From a checkpoint of a small transformer trained on Wikipedia: tied embeddings, capped logits.
Each number is 128 + 24 x the weight over its row's rms, rounded and kept within 0 to 255. Layers, rows and columns count from 0. The size above them is the row's rms in percent of the matrix's.

# layer 3 MLP up, 448x160, rms 0.212, rows 289-317, columns 0-79
size [104  98  96  93 108 105 100 113 103  99 115  91 103  96  99  92  89  98  96  95  91 105  98  95  98  94  99 102  98]
[[123  99 126 111  97 101 105 161 103 178 103 146 162 112 129 143 152 109 132 149 128 125  93 139 167 161 181 144 115  95 112 134 117 152 122  99 187 139  92 170 101 144 147 144 108 150  84 121  90 112  82 141 128 148 100 130 115 111  91 122 144 151 147 125 132 144 147 134 147 118 125 134  68 111 129 124 114 150 138 159]
 [115 166  94  92 129 126 104 138  95 124 110 119 130 116 119  98 140 155 140 132 112 164  94 131 131 132 156 131  87 112 115  86 141 133 136 156 116 152 135 108 133 142 116 121 153  87  97 166 129 173 113 109 175 133 151 190 106 135 142 113 159 104 130 177 126 103 134 174 137 139 119 127 136 124 134 128 152 109 102 167]
 [140  81 149 103  92 129 158 105 108 126 121 138 122  86 176 116 150 159 142 115 127 138 102 126 143 164 162 160 124 133 115 138 121 136  88 124 141 130 124 137 115 141 140 123 115 119 112 113 155 115  70 133 123 144 142 129 112  91  76 154 105 123  87  90 128 125 129 125 128 118  71 128 140 112 147 112  97 149 111 170]
 [124 179 143 166 136 109  72 128 107 109  93 103  98 154 156 112 129 117  62 131 136  80 168 133 126  82 124  80 129 100 147 123 118 138  88 165 145 100 140 118 128 154 144 107 153  91 167 142 139 138 153 106 113 120 131 131 146 178 114 118 146 100 137 142 144 102 125 102 156 102 146 132 126 141 161 175 131  93 158 169]
 [117 148 111 126 145 120 126 139 141 130  93 123 147 140 145 126 107 143 130 168 127 138 159 105  89 147 184 129 102 119 107 127 140 146 102 142 116 130 150 149  74 133 115 158 158 113 130 100 114  94  90  93 146 115 146 137 126 104  95 135 105 134 102  99 129 127 157 121  91 126 159 105 141 117 171 109  90 113 143 117]
 [136 138  98 137  95 142 103 129 130 154 151 131 134  94 130 146 151 116 110  82 126 161 140 147 138 137 130 158 127 113 101 120 168 129 152 122 103 135 141 154  87 162 114 113 111 128 152 151 117 161 121 122 120 119 126 131 119 112  71  75 128 121 102 149  97 146  98 158 128 154 107 124 101  86 133 112 138 142 130 126]
 [166 115 134 176 151 132 117 161 137 146 145  90 145 163 112 143 106 103  61 164 173 128 114  95 113 160 158 139 103 139  93 168  88 151 114 109 179 181 101 111  96 136 164 117 131 151 150  79 122  96  73 149 138 139  99 141 110  96 110 115 113 188  96 137  96 138 139 123 154 157 150 124 151 141 147 106 134 112 106 115]
 [129 151 118 124 113 120 157 111 127 133 114 135 120 115 149 135 122 139 119 144 160  93 106 142 155 101 155 107 123 109 159 150 126 130 100 116 104 132 168 130 165 115 156 109 115 162 155 145 110 136 114 115 134 153 127 147 163 112 145 118 104 141 119 158 139 134 132 124  88  97 153 123 112 106 105 136 122 159 159 138]
 [138 106  93  99 114 126 156 108 130 136 143 176 110 144 127 160 128 114 126 151 119 174 141 168 123 140 125 146 129 170 159 128 119 135 148 121  96 132 145  62 189 117 115 153 142  97  99 135 173 158 114  99 153  73 153 121 178 110 138 147 141  79 137 143 141 138 139  84 130 115 109 126 139 127 161 150 161 118 114 107]
 [117 104 121 103 166 163 149 161 104 100 161 136 117  81 142 129 111 134 144 164 135 131 111 124 153 160 188 152 118 118 136 137 128 121 198 157  46 132 161 109 106 143 122 127 132 131 179 124 118  86 103 116 109 120  99 172 111  88 111 105 118 103 119 159 133 130 123 137 129 127 120 100 106 111 158 156 128 166 119  98]
 [ 93 115  70 153 117 159 159 142 134 113  93  83 143 138 151 186 181 140 128 142 159 133  80 130 138 115 107 120 124 150  85 146 111 118 132 143 169 126 141 147 159 133 118 135  72 117 132 136 162 131 126 154 160 117  95 162 189 129 100  94 153 102  71 143 107 127 143 106 128 102 143 107 137 135 117  92 139 158 126 155]
 [153 140 148 117 138 128 117 127 144 154 119  87 133 152 143 132 168  96 101 114 123 140 147 154 133 147 144 129 115 128 114 111 132 116 127 136 102 106 148 136 125 118 110 132 131 103 121  95 121 179 159  97  82  98 126 168  99 151  94 138 121 180 122 152 113 145 170 105 171 136 126 141 124 139 113 123  82 124 173 102]
 [ 97 112 112 160 112 163 165 140 132 112 104 161 138 124  78 166 130 162 143 140 136 112 101 115 140 118 147 159 113 133 164 109 138 133 149 135 146 163  94 118 115 120 142 153 182 124  96 128 201 150 124 164 141 129 148 102 166 105 145 103 134 142 106 109 104 148 131 111 136 107 137  79 136 165 145 137 108 173 144 110]
 [178 127 154 134 139 174 125  99 157 129 157 129 127 100  92 134 174 163 145 126 140 114 117 157 113 158 136 125 133 146 108  95 156 102 134 138 139 124 161 124 124 162 111 133 145 143  78  95 127 169 149 122 169 155 149 140 148 115 142 116 132 109 148 121 158 142 145  82 171 104 139 105 135 170 100  96 134 152 145 102]
 [119 102 122 181 121  60 111 131 156 144 106 112 135 121 116 117 107 121 161  97 150 151 134 202 120 152 107 146 136  89 112 137 125 131 109 142 147  95 134 108 104 122 149 135 121 169 144 117 159  83 123 141 131 112 126 122 111 127 181 108 183 131 157  86 109 123 111 119  80 164  99 114 122 106 129 106 108 156 140 148]
 [138 128 176 136 124 152 173 117 106 128 120 139  99 114 114 155 125 157 125 118 173 160 133 160  89 114 100 150 112 128 142 156  76 134 112 112  84 165  99  87 114 123 121 131 117 127 170 194 121 142 158  87 124 112 172 137 151 151 138 109 113 163 130 139 139  82  97 153 147 118 123 125 108 122 123 143 120 144 137 100]
 [103 128 138 131 155 137 121  98 174 118 119 135 146 123 176 125 204 118 110  97 154 123 135 134 177 127 112 117 132 142 137  83 180 130 128 103 123 116 122 143 174 152 168 124 142 137  94 125 135  91 139 140 142 138 130 110 157 137 113 122  94 205  85 138 123 124 147 150 112 122 118 138 126 120  84 192 144  89 109 129]
 [148 131  98 155 196 123 114 116 142 125 137 118 122 127 120 146 140 122 158 136  89 168 140  65 118  76 175  99 103 118 122 107 140 139 133  77 157 125 114 154 150 122 116 120 159  96 115 140 120 120 153 150 106 112 153 111 134 142 129 144 120 140 130  85 117 116 132 155 162 120 139 103 142  98 118 117 164 136 156 120]
 [128 182 147 149 148 109 126 114 105 134 120 160 138 136 153 171 134 121 154 132 105 148 149 126 134 170 148 142 153 145 132 155 118  97 128 127 137 140 110 120 146 137 160 153 138 180 118 123  90  77 109 127 108 161 103  92 162 126  81 132 174 146 120 136 154 157 153 130 150  94 135 135 185  95 129 131 163 149 118 107]
 [133 174 103 141 127 108 131 124  78 156 134 104  62 129 147 102 135  99 147 120 143 151 120 103  66  98 105 152 130 134 120 111 115 120 117 154 105 146 151 141 151 134 143  84 152 176 152 124 124 126 162 160 115 142 106 105 105 124 151 150 193 141 140 107 111 162 117 117 117 158 132 120 131 129 106 150 126 135  89 162]
 [145 102 134 105 139 141  92 162 100  90 112 120 162 102 141  90 125  82 135 135 157 108 158 136  88 145 100 120 166 115 125 126 142  93 114 160 118 111 160 133 137 112 117 103 139 137 166  84 167 104 117 107 155 124 109  94 122 148 100 119 139 158 143 113 111 180 140 127 125 129 136 128 142 131 155 118 119 123 151 138]
 [133 135 157 116 150 128 147 137 136 163 150 118 139 106 145 106  71  82 122 205  77  88  87 168  90 115 152 144  98 118 111 137 122 114 116 113  81 146 119 161 142 158 106 110  79 133 102 138 133 153 150 114 161 117 157 115  90 110 120 135 137 127 136 170 136 122 152 115 121 129 141 151 148 164 123 125 126 154 120 133]
 [157 151 157 119 103 189 113 134  65 138 123 104 122 142 129 127 148  97 125 120 121 147 140 144 124 142 113 145 163 109 142 153 138  83  73  95 143 162 119  75 140 135 149  88 102 119 121 165 136  74 134 160 141  95 113 117 110 115  99 134 108 164 147 113 138 128 109  89 138  86 136 179 161 154 105 159 106 137 140 138]
 [116 129 148 103 164 129 157 103 131 160 111  84 195 109 165 181 112 162 102 116 146 136 141 142  89 118 114 118 127 134  97 116 106 156 117 161  93 132 156 122 105 121 163 120 139 115 131 120 110 108 115 121 163 141  89 114 129 101 116 107 124 128 121 135 155 147 136 131 155 133 118 138 173  74 135  97 126 127 135 141]
 [117 150 133 146 135 164 134 152 155 146 128 105 102 138 127 101  77 110  92  97  90 114 157 102 150 114 123 128  93 112 123 147  90  97 100 112 121 111 101  93 127 153 129 104 135 135 122 137 134 127 168 169  90 131 121 131 111 132 110 148 117 182 144 100 159 124 108 161  81 163  89 128 133 157 110 119 103 128 126 128]
 [102 120 106 134 145  92 112 121 131 111 149  97 117 141 158 131 100 111 151 158 146  67 162 177  84  88 108 120 101 164 151 107 147 111 141 156 152 113 138 146 104 127 104 152 138 134 127 121 155 106 131 173 133 158 113 155 137 119 115  77 114 156 123 120 115 106 143 150 104 184 129 166 113 125 150 126 121 147 111 142]
 [107  98 136 138 137 129 134 121  93 105 154  86 164  91 126 113 109 169 140 133 128 111 118 113 141 127 114 133 101 150 124 137 143 130 123 176 176 143 106  97 142 136 130 112 114 154 135 123 155 133 153 147 143 115  90 131 123 111 130 120 131 185 150 161 160 131 126 128  93 118  96 139 154 154 123 120 151 140 152 105]
 [129 135 152 124 129 134 134 121 116 154 125 154 120 110 125 106 168 109 169 110 159 148 101 127 150 107 183 148 110 142  98 181  88 139  97 135 138 136 151  98 131 132 134 148 114 108 129 120 149 122 161 114  73 148 118 138 140 185 111 141 154 168 112 141 170 163 113  98 147 136 127 153 117 132 160 146  83 103 161 151]
 [113 169 114 167 112 132 133 112 135 159 124  98 127 101 151 125 108 122 136 122 132 102 127 139 100 109 138  90  96 110 116 149 172 146 143 123 145 154 142 104 140 145 144 175 145 159 157 148 163 146 132 139 151 154 138 152 103 158 102 122 127  94 150 128  80 108 125 120 140 147 142 152 117 173 106 119  69 112 195 137]]
# layer 3 MLP down (transposed), 448x160, rms 0.113, rows 289-316, columns 0-79
size [105 105  99  96 109 102 101 116  97  89 110  97  96 101 101  91  93  99 100 100  95 102  94  94  97  98  99 104]
[[121 156 184 122 162  77 156 169  72 125 125 111  86 177 129  87 136 147 103 125 111 116 185 112  99 178 121 129 153  93 126  91 157 129 126 105 124 152  79  81 151 136 123 160 149 159 119 108 140 139 142 114 136 144  65 146 166 123 152  77 154 133 132 130 123 125 141 109 105 131 122 123 151 111 116 127 138 135 134 106]
 [123 146 130 129  98 160 168 145 139 138 157 142 109  84 158 113 122 150 151 125 138 142 112 111 107 112  96 183 154 119  96 148 183 162 100 102 156 128 113 145 117 112 173 139 119 174 136 127 102  88 121 129 101 170 156 104 104 138 109 119 132 153 130  94 155 154 134  89 101  85 153 113 151  97 110 162  78 112 145 122]
 [142 132 146 122 152 159  90 150 154 121 176 167 153 172 105 158 103 138 144  90 120 130 126 117 131 119 123 132 101 153 135 145 134 139 134 161 163 113 101  82 112 112 156 147 145 110 151 112 110 129 113 148 103 115 115 151  94 122 166 113 114 117 135 166  96 106 118 130 114 109 128 116 116  70  98 124 161 105 132  93]
 [116 127  97 142 136 151 154 119 147 162 145 141 117 104 126 135 138 139 139 120 120 129 146 152 106 149 127 113 127 169 143 151 145 124 150 109 163 154 125 134 141 128 133 162 136 184  90 125  76 144 143 193 121 122  84 146  95 118 145 145  90 123 170 128 142 129 129 132 131 123 112  88 133 107 132  96 114 149  90  73]
 [151 114 138 134  97 136 152 118  82  94 110  95 119  89 136 111 153 174  97 152 130 111 166 117 133 112  99 131 119 132 104 108  93 164 129 127 128 118 137 126 153 179 164 183 109 125 187 106 118 121 156 145 107 118  74 118 117 186 178 160 117 104 120 152 136 146 163 167 132  89  54  87 136 148  95 140 103 131 107 113]
 [100 143 107 105 145 115 142  97 139  98 156  92  59 110 134  78 133 175 125 144 100  86 119 101 152  67 101 109 146 120 148 116 148 149 166 134 112 100 136 132 147 140 108 119 104  91  95  92  94 139 134  95 132 159 127 108 128 153 120 109 123 127 124 119 144 110 149 147  87 113 142 136 142 151 128 137 137 164  63 145]
 [102 137  96  76 139  93 124  96 126 117  88 158  94 101 146 108 137 150 181 126  76 148 131 123 131 106  95 139 153 131 124 136 173  99 128 158 128  83 152 149 145 123 131 154  87 112 124 133 129 134 184 134  92  96 135 179 117 146 135 108 141  84 159 105 100 141 107 120  83 135 110 100 137 102 113 140 100 122 160 132]
 [ 95 149 129 114 156 132 148 133  93 138 118 141 117 155 135 157 136 129 154 124 105 206 151 134 106 136 143 145 132 139  78  87 175 153 124 122  96 124  89 114  97 124  91 134 119  83 116 127 125 157 118 135 134 104  70 149  98 161 141 138 120 119 160 138 149  96  94 105 156 156 120 140 128 138 161 117 139 106 133 126]
 [149 132 175 144 101 125 123 139 129 100 100  97 145 116  97 110 132 130 134 122 144  98 117  93 154 112 119 131 123 121 115 136 134  79  65 150 133 117 141 182  58 125 138  98 120 128 156 135  84  85 137 160 138 164  85 156 127 134  82 122 105 168 139 104 163 146 104 134 149 132 117 166 136 110 124  95  85 121 100 123]
 [ 97 131 126 135 102 125 108 100  96 163 111 108 127 134 138 157 133 104 155 165 146 155 163 127 100 119  77  78 155 115 137 108 104 160  98  96 104 131 153 164 143 111  89 113 121 129  92 142 149 187 149 117 105 145 137  95 148 124 166 126 142 171 183 106 135 117 115 121 126 136 160 136 152 159 113 175 118  98 129 180]
 [114 199 104  91 128 138  91 115 148  93 126 157 122 135  91 162  92 166 106 129 115 135 102 148  93 103 139 128 139 127 134 123 146 161 167 155 166 183 104 149 123 129 123 128 137 148 168 146 122 108 134 107 144 124 153 138 162 135 142 101 172 121  86 150 111 127  56 128 115 160 169 134 140 117 104 105 153 103  87 144]
 [130 155 106 137 127  84 162 135 110 133 153 155 100 103 165 131 123 137 179 129 114 143  87 172 152 137 165 108 160 149 104 136 134 112 154  95 155 156 118 129 129 101 183 100 143 128 150 122 129 118 132 156 120 132 127 114 119  89  98 138 130 133  95  94 131 106 100 100 116 119 153 107 185 122  89 150 133 130 122 163]
 [100 106 153 120  89 115  80 107 125 155 169 103 128 169 149 142 136 157 125 157 122 135 157  86  88 105 147 142 129 140 124 110 140 150 140  79 154  99 150 126 129  98 136 123 102 146 154 197  96 110 128 136 119 112 137 134  96 127 123 125  99 177 129 119 158 125 113 113 128 106 146 165 152 124 129 107 138  69 142 152]
 [143  93  99 117 136 130 117 127 131 120 145 109 137 122 209 113  65 147 163 124 120 150 112 123 146 127 104 143 112 149 136 133 120  92 129 125 154 116 128 135 121 109 141 144 152 105 165 113 109 102  62 104 127  66  88 108 108 118 132 140 104 144 122 116  64 149 150 148  84 168 132 171 139 113 110 160 118  84  88  94]
 [121 126 114 122  69 120 118 126 119 116 167 126 104 161 123 182 156 135  91 121 122 135 145 108 112 171 135  86 141 136 116 131 112 105 169 118 125 167 149 168 142 153 151 127 123  98 183 142 120 115 172  94 126 138 120 156 157 149 156 136 104  90  96 167 141 131 131 104 132 131 117 159 150  90 110  95 124 157 127 109]
 [106 108  93 120 100 128 109 158 156 134 102 126 160 160 135 116 143 125 129 139 119 100  87  98 155 135 158 127 145 142 129 139 160 135 155 133 169  59 149 138 139 143 151 135 126 123  84  92 150 117 103 176 148 156  81 133 120 126  78 170 149 132 121 123 123 122 189  90 124 109 118 142 168 128 117  95 129 121 135 173]
 [147 130 121 113 120  87 147 117 107 135 146 120 117 155 108 133  73 173 152 126  96 130  98 108  77 112 159 125 148 143 148 161 103 131 139 156 135 123 161 146 106 109  90 152 130 114 133 166 108 130 109 115 118 118 127 156 107 107 141 162 189  90 108 134 120 120 150 129 138 136 110 128 146 129 209  76 101 161 133 137]
 [154 140 150 138 154 134 168 140 154 126 139 115 135 146 110 115 109 126 125  99 146 138 110 159 140 153  79 122 130 136 138 174 144 124 163 133 166 193 116  99 148 126 118 101 122 113 134  98 130 150 159 150 112 120 122 121 173  96 156 154 137 130 155 149 131 163 146 109 103 128 161 151 127 142 105 118 140 106 133 106]
 [113  90 118 132 115 135 115 113 156 117 132 125 145 134 162 120 139  84 117 130 154 105 121 134 151 136 131 125 109 127 130 126 126 152 156 155 161 117 178 137 114 124 145 174 106 129 129  68 140 140 151 148 145 136 148 145  92 137 137 124  77 137 139 127  90 122 154 143 136 160 115  71  96 124 112  87 105 129 124 138]
 [139 120 138 105 142 128 131 139 116 122 120 147 122 154 115 160 106 180 134 166 129 126 127 112 168 140 150 137 105 122 130 134 123 121 141 157 153 145 127 105  62 104 113 157 115  93  79 103 158 121 143 120 111  75  89 110 103 135 138 135 140 166 145 111  89 144 154 131 178 131 136 152 143 151 125  90 117 148  80 113]
 [124 126 118 101  93 132 137 154 144 148 147 124 120 155 160 145 169 145 106 159 150 133  93 156 149 139 138 107 102 153 151 136 153 143 145 129 122 154  94 140 147 131 139  80 126 117 100 146  98 175 144 126  68 105 111 134 145  97 170 111 117  99 105 127  94  59  97 129 113 108 147 144 104 110  69 111 139 133 124 142]
 [116 145 140 135 114 125 139 172 113 135 119 140 119 139 130 126 122 141 149  79 137 174 147 109 137 151 167 121 127 134 132 160 170  87 100 149 154 101 150 160 140 118 100 118 156  98 106 102 125 146 116 109  94 125 112 146 129 111 141 118 102  92 149 136 202 133 118 145 158 132 120  70  95  90 130 117 127 106 135  99]
 [133 132 159 161 142 115 141 139 175  86 128 108 183 122 140  89 125 161 127 128 114 144 130 129 136 102 127 106 109 141 142 107 149 197 152 139 137 116 150 134  84 117 119 127 134 149 146 126  81 182 134 128 145 150  99 127 149 167  87 160 140 122  83 139 142 115 122 132  72 153 128  86 122 128 153 119 162 120 116 118]
 [136 140 171 101 126 139 116 154 119  79 143 126  89 167 114  81 143 136 140 136  95 118 178 124 135 147 173 132 129 119 187 163 127 126 149 120 171 106 160 147 106 160 126  90 117 105 126 141 100 141 131 142 114 109 137 103 136 151 148 103 130 137 108 135 149  91 136 180 104 109 131 151 109 145 142 139 133 138 170 109]
 [146  95 161 147 107 129 120 105 124 120 122 155 161 106 141 109 127 148 142 129 132 147 122 114 103 126 128 109 105 170 133 136 171 162 123 150 174 110 102 116 118 133 113 116 142 139 116 111 107  97  91  88 157 114 139 160 127 111 152 124 172  85 150 151 105 136 186 100 130 119 157 110 128 117 146 149 173 110 130 119]
 [142 126 127 154 160 131 139 115 137 161 159 169  89 133 128 148 160 140 124 132 125 122  83  67 150 182 133 135 147 105 104 124 102 123 123 131 136  90 141  96 120 110 145  86 119 104 129 145  89 171 102 111 129 101 138 110 142 139 138 147 165 110 128 166 136 137 124 123 145  89 163 140 137 155 170 144 153 157 131 109]
 [132 110 120  87 141 111 137 164 115 126 131 116 108 175 148 110 170 160 102 134 148 146 128 173 152 163 151  90 159 122 114 127 135 126 150 122 114 101 163 171 144 123 114 165 156 144 103 130 116 118  87 141 116 119 157 107 162 123 110 149  95 115 100 118 131  98 125 156 174 132 142 108 118 133 115 116 105 152 114 141]
 [149  96 100 126 138  81 121 152 112 132 117  86 145 122 111 108 102 152 151  94 104 133 123 160 136 148  90  78 140 127 128  94 157 117 149 111 115 156 117 152 107 150 107 114 140 109 129 115 158 182 150 156  95 147  64 173 142 156 125 137  93 136 112 105 139 126 132 192 118 144 132  91 132  88 157 146 148 107 143 136]]
# layer 3 MLP gate, 448x160, rms 0.202, rows 290-317, columns 0-79
size [100 102 102 100 104  98 110  86 101 104 100  99 102 107  92 105  95  97  92  97 109  98  96 105  95  98 102 102]
[[117 136 110 140 163 128 110  92 112 120 134 140 121 173 115 136 147 110 137  90 113 112 126 176 125  98 141  86 131 112 111 120 107 145 122 144 157 137 162 134 123 160 148 127 154 133 122 113 145 160 130 166 130 104 161 104 119 163  84 135 105 111 127 121 169 143  95 131 130 144 147  94 155 123 151  92  93 157 106 102]
 [116 120 160 134 131 155 110 122 107 124 199 159 177 143 145 101  98 133 109 174 153 146 110 163 129 119 131  96 118 135 128 146 128 145 176 154 109 119 100  87 154 155 171 144 131 178 151 134 170 132 138 123 119 124 117 115 170  90 157 126 142 125 150 108 105  95 130 133 122 149 133 171 133 104 111 133 106 148 158 106]
 [150 123 125 132 129 142 143  93 164 158 186 111 129 107 143 161 144 144 154  95  95 144 104 147 106 144 155 129  87 173 146 163 106 113 162 104 145 155  96  99 128 164 139 131 171 169  94 115 141 152 138 161 157  98 121 131 122 109 150 130  99 112 169 123 181 143 131 135 151 139 107  95 136  95 130  96  89 157  86  86]
 [172 118  93 126 111 209  98 138  78 109 141 136 141  65 163 134 139 135 144 132 114 148 137 122 136 135 168 117 165 153  93 130 151 174 100 115 139 117 110 164 139 120 110 168 109 106 149 138 148 159 136 142  95  81 134 129 133 131 149 114 126  92 155 146 162  94 150 119 145 166 141 131 143 122 147 186 136 121 132 139]
 [133  94 102 111 108  90 126 125 115 159 130 123 135 126 130 115 168 102 110 155 126  61  78 123 148 129 171 131 102 113 111 135 125 118 153 134 162 175 163 154 137 108 127 143  84 147 133  97 129  73 129 125 168 160 135 145 111 121 166 116 150 128 105 151 131  96 139 142 114 156 113 130 142 131 121 160 141 144 146 130]
 [154 130 144 163 158 134 135 115 134 118 120 132 143 178 100 116 129  84  97 135 203 133 102 170 140 144 141 178  77 145 130 141  72 159 151 111 145 122 138 161 113  98 129 112 153 130 134 122 116 129 110 125  97 158 123 116 123 133 128  74 111 137 115  88 145 156 144 143 121 130  98 133 113 113 112 109 107 112 114  99]
 [176 168 120 129 134 134 119  90 121 152 100 131 100 176 182 112 137 112 134 147 154  93 117 159 179 167 143 143 147 114 117 168 117 104 124 145 198 141 129 123 130 134 134 116 116 161 132 129 116 152 138 153 123 120 137 108 150 155 110 152  97 134 116 108 118 117 125 161  84 139 167 122 111 103 106 156 106 114 137 152]
 [161 143 143 141 147 130 117 112 125 118 119 107 149  96 113 153 111  99  76  89 147 139 122 108 114 156 114 144 127 131 155 157 116 100 108 131 142 152 106 150 137 126 132 132 164 114 131 156 154  91 118 162 170 127 117 147 183 122  97 153 113 197 136 120 187 145 132 110 169 132 143 168 145 131 161 144 151 138  89 136]
 [114  93 126 103 182 117 174  94 142 117 157 141 137 118 105 129  93 138 149 100 138 196 103 129 160 168 137 113 144 121 131 139  85 146  79 118 121 110 147 100 137 137 136 119 115 137  98 110 101 126 163 110 120 104 123 114 138 120 167 153 126 131 156 106 132  91 116  94 162  98 133 166 124 139 114  95 136 123  82 127]
 [156 127 101  86 124 139 146 100 139 112 136 105 151 147 134 140 134 114 139 132 106 117 152 111 118 153 112 104 158 130 157  93 101 174 145 125 109 174 138 120 167 123 152 150 130 136  99 136 148 138 100 124 117 101 133 108 116 109 124 166  72  95 146  92 152 124 126 123 154 108 162 167 148 101 148 107  75 153 169 143]
 [175 179 163 129 114  88 139 138 141 141 128 138 125 150 139 124 154 159 155 163 107 123 115 176 137 120 129 110 118 159 109 116 121  99 163  96 130 175 141 139 169 140 123 165 102 121  99 120 133 124 142 123 147 110 177 146 131 149 144 135 104 133 105 154 169 102 138 101 114 110 157 110 101 107 122 121  73 124 155 116]
 [129 116 153 132  84  89 138 111  86 160 144 128 120  87 113 141 119 120 130  84 108 107 128 162 151 112 128 173 120 134 136  96 153 111 123 136  94 141 151 133  83 144 175 119 123  70  94 108 165 146 143 130 142 148  86 146 172 125  94 158 125 126 132 129 140 130 122 168 154 134 100 100 148  71 139 127 145 127 122 101]
 [111 116 116 122 134 108  90 108 135 126 116 143 131 119 119  94  84 123 126 187 151  66 159 135 124 168 133 132 121 132 129 119 140 124 148  80 155 111 148 120 191 121 123 126 137 152 125 159 121 107  90 133 114 120 116 130 125  95 108 118 123 158 104 123  93 114  91 135  61 160 148 172 156 105 153 147 149  98 111 141]
 [108 130 117 177 123 113 108 113 121 174 129 115  98 148 141 109  99 145 134 109 140 133 124 141 129 168  84 122 165  93 149 122 160 146 160 132 168  96 160 119 157 135 150 149 113 131 169 149 153 139 158 147 157  95 109 124 118 140 166 176 128 128 168 128 155 155 111 107 152 148 108 165 104  99 141 120 101 147 123 186]
 [126 123 101 130  85 125 132 135 144 134 113 147 114 128 168 155 171  92 124  88 142 142 116 102 165 138 159 166 140 105 133 154 106 122 120 101 164 111  78 119 130 163 148 129 151 119 131 143 115 121 143 146 148 166 142 137 151 167 104 165 130 126 138 103 140  88 137 150 130 110 104 125 137  78 120 105 127 130 117 132]
 [162  97  93 149 135  94 159 107 130 118 156 127  93 164 103 137 100 164 135 121 104 162 129 125 103  68 150 141 148 142 133 142 118 124 151 161 116 130 174 103 132 126  76 123 156 168 140 153 112 148 108 129 146 116 146 171 132  73 180 191 176 123 100 170 131 107 142 128 132 103 127 141 129 131 157 111 152 139 143 132]
 [129 142 127 136 130 158 139 137 168 113 138 112 177 102 101 135 162 151  88 148 172 166 163 115 169 148 140 143 120 123 129 154 141 125  99 164  82 168 123 148  90 123  93 131 146 146 128 110 135 143 124 140 105 130 148 138 139 151  98 155 118 178  77 148 135 126 142 143  95 160 153 115 133 137 136 140 128 106 151  77]
 [130 118 114 130 101 139 133 110 144 122 144 154 118 143 110 127 145  95 129 143 152 184 125 137  92  99  97 148  95 112 139  92 131 162 128 132 146 131 128 126 135 131 148 182 110 102 152 101 111 155 148 135 156 148 148  96  71 151 139 149 121 114 148 127  99 132 197 133 131 154 148  86  94 143  96  93 117 123 123 142]
 [126 171 115 146 118  95 139 134  97 136 157 135 113 153 127 116 123  95  99 137  93 110 137  97 111 135 143 122 106 143 117 103 174 127  92 122 116  86 130  85 156 152 148 125 145 133 150 124 136 127 133 149  84  98 146 146 149 175  99 151 163 107 135 103  82  94 154 123  67 129 128 115 135  97 156 131 141 148 147 133]
 [123 163 114 132 151  87 106 137 137 120 141 106 121  80  98 129 167 124  93 115 126 117 117 104 135 102 159 117 117 159 135 123 141 122 120  94 171  94 114 124 125 133 149 116 111 137  80 148  99 149 108 180 149  97  85 167 161 138 162 125 114 145 100 138  85 110  92 162 123 143 130 146  88 101  76 124 112 134 123 113]
 [124 176 124 144 139  85 152  87 149 123 143 123 137 143 132 103 146 130 111  74 133 122 102 112 111 127 129 103 134 146 109 107  73 142 131 126 119 118 132 116  65 112 114  99 116 117 152 144 130 148 100 116 114 126 134 145 122 176 101 137  96  92 114 129 135 149 178  69 105 131 134 176  88 139 121 187 103 113 152 184]
 [175 108 131 126  90 157 114 112  99 144 142 145 108 142 113  96 102 133 112 133 127 151 139 145  80 104 154 111 149 105 123  88 142  81 164 175  99 126 101 144 117 157 137 118 145 174 130 136 180 112 147 147 156 107 162 143 149 100 121 112  84 156 126 148 108 139 125 126 164 131  96 111 173 107 120 146 127 132 110 149]
 [102 123 137 136 119 126 102 128 125 100 119 171  73 173 101  90 132 135 126  81 116 114 104 111 110 129 121 134 104 176 135 127 150  94 165 140 176 116 152 146 114 116 149 114 111 163  95 126 109  71 106 152 128 126 148 140 109 137 119 119 133 135 110 131 135  92 129 160 105 112 146 145  90 134 134 139 118 172 147 142]
 [122 144 129 133 169 137 136 150 140 179 125  88 121 127 151 154 146  99  95  94  90 167  91 115 115 137 151 106  96 141 104 120 110 107 132  90 108 134  97 156 148 106 119 139 117 144 123 118 118 131 131  69 157 161 145 121  84 122  86 142 118 131 148  83 130 112 139 124 108 113 126 146 165 102 149  94 122 140  85 143]
 [146 134 119  92 144 143 155 135 131 105 119 128 123 107 133 146 134 119 124 172 159 112 110 125 134 142 137 141 101 144 141 113 121 132 130 132 156 109 158 123 115 123 127 152 128 105 122 159 144 173 150  80 134 127 144 123 132 134 113 134  82 105 150 148 148 112 126 157 157 120 171 134 139 143 156 161 134  79  78 127]
 [ 95  89 132 117 131 136 123 147  88 123 139 154 133 128 150  60 115 135  82 130 134 140 141 153 139 134 132 151 154 137 112  95 124 135 139 153 133 101 104 145 118 146 114 165 162 128 125 137 103 127 105 114 120 119 163  88 125  72 113 135  78 157  85  94 140  88 138 153 124 107 129  91 121 138 141  85  85 119 101 111]
 [ 77 109 105 110 113 132 176 134 132 146 130 147 132 144  83 122 130 105 152 149 100 152 127 118 122 152 141 141 165 115 149 116 133 120 138 117 133  96  84 125 188 116 108 154 123 131 139 122  84 124 168 148 134 123  94 112 145 105 108 123 122 129 158 104 120 116 117 152 129  72 168 107 153  94 164 141 153 134 136 108]
 [166 124 116 147 160 103 114 117 202 106 141 113 104  84 116 171 136 148 113 103 116 139 167 175  98 134 117 121  95 163 136 141  66 146 115 168 144 137 139 108 146 137 132 105  89 139 125 126 103 123 146 128 167 154 115 187 123 141 139 108 106 133 160 125 120  91 131 128 170 129 123 115 170  91 124 121 101 157 114 113]]